Weights of a small GPT-style language model, trained from scratch on English Wikipedia: MLP 576 tanh GELU, biases.
Each number is 128 + 32 x the weight over the matrix's rms, rounded and kept within 0 to 255. Layers, rows and columns count from 0. Numbers have three digits each.

# layer 11 MLP down, 96x576, rms 0.216, rows 0-95, columns 384-447
137160141162139139108109178162170152126150108130159159130095143149128104133108122072092144157119177176099178101149080118095119102099091141158170111142084121134159088125167098111136182121075094
158114128140086155104155108113197128103136158118131088131134103131126135117133100104145089124138105126102071114157121169110114115118140096064104121117141150163110116094148168142124142093123117
084143121132112093129119108118119154159106161131165112107112104118137104152107100157156128136131094165082195170119202135137159177138173108158156166133129122141169127174140187156179129117103124
193129095132167127052103098165134081141150106148144167091182131188123088171173141104132179148116150122092127125077144116078163122119112129178143142182152123172143138121112121086108155170095129
063072104102150152121147146111158161100181085135155132153188114129146116148167161112109097131104101113117163143113157154143126116158144166169100162172125185156144137164158136169127137115098087
119117131117096140122141109099137131076093072162127121142135124135146113118137107108112130123190171134169092136095136148171143096157064131096121144085162113095140072158090097148135136045141142
119107155113106068153149170149174057121145110118146101159103119136089143076159107165135075150159106131131132080157109124161110159114076144167135109209122105138068122147155115092171125173103212
172119162097133151091160126075149126131141132136132155163145139095114152068134162111145119133151108112115202152068142106121056121086117100137155130144148144114137162117100163134065120115108118
111131173116168109145136132109130102173136134116091128163105112179096189099115143126106174123135139138195109163154115095138074157107078156151132151082161119152119151145147152125122106101119102
172137136119145130090093159172107146136160139156155093138198141088121125139108147113109080106129146131099124134127107129125161173085117148110047057120066112138166149167110112124084146127121110
075128163124093165149089159091133150135174103093100136135158129087182044097065176112093154118080155166141097104077124132096140122133065103041046123142133140081097099101087115139099142110081115
074137134088141103135123123167107151153137152093145166159099052075145089114115105174132097126130126178208124122106160136137055126088137214124140144169113166082119133153097103135203134182024134
107123097128110172093163140108145105090166132109152150089173095148139122123160188102155152116097161111067124142059151136188094152123118104159127136137132119125071102058102128108112052092165120
069121100087172143115117139126090080145095149046112151094115167138085110157069137123074082117114092124199143158124101138141121152094163168114096137176141228119166102142104143147157208099156143
109208098126110127118153157119123149140078111147143180086117108163130113143078150143105131128100189140092094121129137069126120119106126126168152157114134152156088122108168188121090144160057132
154169226100095148141187119182141137074122157090089130103078127080101153099158095139107117139140170111132131160125109162079197126157161131123061147144124195093159139104067098113180097121141184
109135115154153114130102127120152117142147149168173141136099163242166157100126125117142149145103165107150214084101158131130138094201127167091114162110119108138127102125148169105143115111092121
141122204162138145127098055094160134129125122181106085076157119118167140136093112212126091127142115070091099084099153130148241067159140118145195104139127138130123121160165116075126080171095080
151144101124106100064088188129155146103183150095091066147128150089136117143126121119106172114149130172080108146137096137156094102177138091152109153032172124139126198127125149137029149162092143
127097104157157168136155128122090085153129100170143161138109132127182152101137141124171159129144103156172108125188177099102120139140144148088156154185180118105086091119179167125076099129133131
137118105103114104188117152079093192085142128100138117125138084150126123082183094126174132139120053182145130137114120106131082074129118157122106177123191130104133109087092093162162137066127145
106121136161160127158120108079063110094094114125136058157106157169100134094090107088151121107112164104117072148175093131129097120105116100149177113128134138147128133144125145143141144170177119
216129128114168119112132170124121126127140092138112148108104141172120095056133117143104132087093115176115185040148207137131097144133129125127167089157142127106092133113104094115095122124103081
162113112142130112164097122108055120079115145083179166123179088156093152075159105124136101176106155066123146125142096108145161190130058177161114109157183078138137104101085130098121105146165110
106165140101113152155124062096139107145163104131126113145183101096140154106175140138087128119124164124143133145087071158056099096113143101108103132137160156072161090123098179153106159115145085
120079088147107134181133179155131096095144140097138129175081120080110134051128161148110139197114165079223134039116130110144160150157190191130139116146155145150158082140140128180187103152108161
064092159147126138087143102122145135219095099134138106120159089093125142148123151178139117113130118145134104161126168139148160100090092133255103148128123160105126167174139171111176145121132132
132211150172122140135131155129144206124112156123153137108077151147132078138129104090122142170192137139144105145118156123110093114142119093126136109170160090087157146104136120074132124157172167
175123135145115104180132130141157154130097164138144119113117167157136100120167143151166087130120160118177105142115113146148129123158132101151105178167077097117162142168143102092078161165141160
131143125137087109142119139119145153156181100103167132133130150102113094102145182124104133102113123118146117102174079060158107076133169143073135128113158131175147090108136134138174112154125090
151105147145146092158116161161077109150113164127152168172141127160100161172145119150106123134140116107154116166147130131149118147148118122165121110055165106135107173087092074129138090108115175
147220134110146141105130178131113102131142113129140161162097133106118098211103107072163116104108122131093148126150129129107175156154110092157107136108118115156069175125112156092139175147135166
096121128120100180169189104104131103130097160150085158113177097109119109124193179154150166145076111135115224181166103148148126110117095188109128130214131162094169125173121085158179167121130162
104128050117119083125131061165139174095123166131172102096103114104107101083132099141087116158131130143082190123120102186131134138180101113143157085161190133175140179170090147166112164122099181
207133092157173136106137171125100142172080107161110216120100102166129104148083092103172134130087166140189136121159076145095137123087112166143130129087137141135157125128184116131142149154143115
173105159100135102125106148150138125131122064165118079108176070145170123144132181146107093100173101175103202166089147083175123118094136152069114188147133107116113188118149115131104111108116140
131135152115178087111102137152088166167118168125081172108073139138105159116121187138189207127197119079075128112156116093198175140126123196120105095176111162084118127172055101160162132158144119
093103131143120149082249112172094181149092136064220151096175147099072096172071171172087140091203147083136089135074133088157255188131121098184103132168171150109149061103100193134151057083106163
091112064112070151152100190114107148159106102119147082055138136159105120122152114079146089113184129130127097110096180207082137141075094181221092154148095127080120165140067160084124080164124102
086125156106143083175099067122107148121167130132112132079172091161127181073155138121134145195116155077114089145146133118103114155159155101249129101114216100111121181085142169131160125144144204
124154112136143085183122095185132118116123148152129095130138141085104073143117147131100135190134152113158109156076082116096063150135093161197115142197113155184154051082131185041099184108121104
141147114145158085156066175116144115070203112155147157144097078111116092104166095138117131105124177120150107137167166143109000147141144172057124107166161154190125138099088137140125122151165145
116167127144127173082115163122154073204133100134172166157012153158174115160152109086124163157133117106113101137097106179133173092104143068123127114128087103137164125132129160137081138178119133
135105147110151161093192161077112111160142089155086130100140131136180108166137091127094066082142148142169123116180166137135084159080152092163098084135155133154086205087112159085107149166116110
145125111091141115088155132120117134150177139177107161149120115148132163156109197148148130123163075122146130100126091086133124109134184135180135128121105133127121058118128136090166155123155151
132110111078093102167100136135136128129140077144094141123151077112100159114072146115053142151176174172212184122153083115185126142152089127205107091165099116134125117150125121092187140141170117
164099074112155150175089121102137153127168173098123098096097118101063100146140114153057154163107106143136082073100119090106132111190082158112089106077114095146063080109135130142117134164136124
121158126116162126133145130146178101130130128095115118063180093108178134157109132135102140105090119119133053174111155123150127129152124147087096129045125091126164162124096136140171116091154185
100113098129110161232119075141160116136135125101110069139139114170103117139110037141159129114135109114135154114063116047196162137130146097047122064181074101135136099131134092111142128135139110
089114138166097145095110068145097129176131153147126081146129143169104105108144091128112078101144118129137077145158116150179131083100099101106122114076114166113126096198120100142158135144111132
111145138115097089139111123062116084079133151144099110117168094140159091082144088106133148118174154119130156136133129148143123166091151130108142123142195117136114172138138147153152127125127099
133155094121114149073088118087131105139090142160177140099247099175139079084108132179085147129132158142174062098133119138190111122116163145198129074132142091096181152124150130146125121145182126
068132190112191184122163112118129111129168123118068123158150151130121156137072110164084123082127115108071177110115088106173164154129090125120038103113126146116129121114121150110149099156102141
148108120161138099107139122124169126129103171146112112087166141089103178051117086153097155127134140176121094108081119157122173147152174155149092182132107126153182136129081156090072152138079105
126092114116114140136120105126106124140112118118068136115134141161186100133160163124122115181116154166129076115115198201136163194086132109147101115102139137146123087126133144041137131135157158
113061119122132166188160114111047103128159140163190128078106086133096168136186179174132161113081091170160126171104086132097083230103173110199031053042135096126147044117141101192139122054122128
102092100100139158117170128144097085138166054044225090144105093081191139157133177122068130150077153129098104190095178152153192129076126142249122071204132085136120130117208128108131056147180130
121113107096102105127143139140166151168152161124118160124146168107130082112176137150129141142126090180205110132098168153116105095110153116132093108098075099163145133154116182165231101175113161
070120167113102125088140134126133120155124194136144101093153173116120163095168160116144138082162066160092163080113121183184113106135113172067133142157148145103114214120115134124122113147124201
157083109130199122088191140126088112154122210167109105117132140094141112177127158165168133118098089174155091101106141115079127171123113138114114155122197134150126110121123148129149129146133085
164155105129111136092098133169131162160153161153109099118158121125088159066077131089169103058147119111108090124124154133113084127120170108143115218111129109128189094132114168140180140089139144
117080164086065107154165114111091102127122181111136105159127097108151135214123133138108139170135175147141108102095164199162160148179103105171088064090129158195126073092110109137183101152095153
108059151136130136142149162101137112132065122147126096130106144153133142121111106166105102131119148116139041128106115145111111107124177153184111119094134162100099126122163137125139172136151115
115170110171158089144123151092151190145166078161095132132126160120111077139129125123169127154185107134135161088181171125115146161143141111109104141092139117153150148088148076097129152185138114
080111143161108170131124121152095171121205181154127118156107128124152096136157122118117116128128147161088100107173140173112102125115202118119191096119094094133078150120123160100179172127102122
180158166154150107162096127112115119138123153113122055115148169159143141152109140147126095187134067141120076145146124166114119122145109108155171146064129198143091086150122152171119139119124121
049155101129104083141136101087133089115116146117109101091117133116085106156113139095119086119123158145144097170108158141134095158105144113193139151102112171130091076121110134147189110161161102
141091123111111136153097220139098105139124117087180168132063122112128077130089129069121069141130145115155181144125166159134142162165145087032137053121150155117142133148121083164131107164138154
164152099081164154140141132130190123125101097125119119192099166083122117090136124080140168068114138087094084100060177141157107135105145098145173132123116073152118133099104108111208103129158111
081110138143147151129113095119144155126099142166129077157140145171150086144117130105180083048129070132178105111100140125075082152113158096154146104071150131168091150104133089112174074100122141
182162195143089154202125104134130157097110144070088116148104059137141101111151103073168153090095079164152144053115125108159119139108135159128185120098124134144129105127143100146162087101133186
133128119134084094172081179064156175161089120115110084167187145128098112148126155129162122144138120187126180144168163169112095097140116117123114129181123124129101135132109061146159159122109088
181137113148149110149099123138157115199133059099164116209120133095137135163158103166129107121185114146102140169142133168101151140129140155176150132066108144113131104115182147056121129139109095
149187155138155152153118115090094085100173130101130091070108165119145172126107131107094075146122100146119140148145123185093102131130167105149149105146123142107111132164162112150180139146102101
139157177188128148141129154155061096107182152121005105107078103137133141198089141127079160150106149142121145124148124109175104138096149202116188134114142161138148106111154203179047145102106067
137100155148118144115129162126109194070104078081152068151080085127131129102134111158124152141108152130115143137113129194153135176126073109068141151161135136160098177177168124120138122135159132
141141146115130108137093030158030124119128163084115056081101145139188109081061133119149106207167166121189104175152000187081244064145114148181143095172129064116096166120133253109087155113153110
130143092058174149131064143175185116154117143185006136143123090095179073108139136106136093079127084158110122166086146173090045121153104149086094175193161079152177120134120155104027169132130079
099078097175148160097101094085154136138135162158133182166123175104072165126129134181171112145087166141154071138069129109126131122133098097105128089151113104126087149140200119099110158090095120
185158098164116113106128073168152162075137123156145112100170114132119132122163113124139176129159138120101109084187132085128096153177148112169167101057079111100150193088129138139081163132141099
058089165096123128125149132127133180176115162108159164118121113148065110177171181128207069115133132132145130196105146101142149169128161142169119152097096107130124143092172118106104135094109145
121091135134096133126141083121149129082118128138107103175094156096114146081176102145160165148126104151147144118140137099100127084119114088122152095109079128082154147154086140115103102110121144
188121139158153145125142115158143137133148100159063205106155081169100118156052108115148122075115089118076146079165144128125110098157098106124134117167119123187107112092116138132109111133148088
150130128155169122111135152158143091071145135132130162129114207156100074128048104172130128132113146113141177161175143108128156157166160124073152147125178110099100135200106107114147156135079202
122151120070067087115111123140140153101134151127098113098118071138126117168082147126151139127116133093134119167168152087181144116173152126125202128108163096133125147105100133144117127112115078
168154083138146178091149171090091105151170082095156155107152097123159116157180089113109191163114102148139166153116172147079056178169098144140107091099168156110083081113135139060122171128095158
086127100178127163146067155114149190116162161111130118125088141103089126137175111155159102122162167132159137048172175109156162134132121085121113122111187127162149134178140106182069165159127119
122109118158069100142127097139156141112136156091162172202072119125091100179150146104129094139067161130136170124146117152094115108145122148114123157097201114134136122122143159182095123120148136
125091182141105141049128103120169194109140129161079117084125176151141146137096112100127109154120102114118163130142142110145136101124140116101127115122138152165150148128137159130070116173109145
142119060101111138112130102179128154075050088135114136115162143104095111164114091113169108090147073079123166117115137158105108142159108145167119103127136095135087074098127160119151152178150120
140095144153137138078126105173127113139125125168151151149116094084173158116098139169077181095141090177153100133124131144112099154156144128157098083080147103154181192108122153141135121127154120
070073142152152105125144182173112167159108098190101132118119139191159081124163101105151097109121099211148157108157113092108148119158166146084128130122112179117104088128143111186145209145126066
104156143105131124144157164084164125176102134151110069151139135165169092090097044175120129116170098163190008152125151165154175111077143149214080130137111137109151145117167124086098176181148119
118128115160124117145072165114116086169123136107142132119147094175141134108151121171127125113114134133161114162104105101123123142120145161150146078153128112141125132120105177137125122101185111
136155125057123152085152118105188146118139139085168133091151135105094149141104122143136150108155145111056139121155154139183085147065108142161119132103159134117145160144133128122126131132101152
135115089117123110126207093156146167128153108162153149108123101112165089109149124154103055157131166104133126113114168137161151132121125169136179103146163115149105176118089074100122151125088167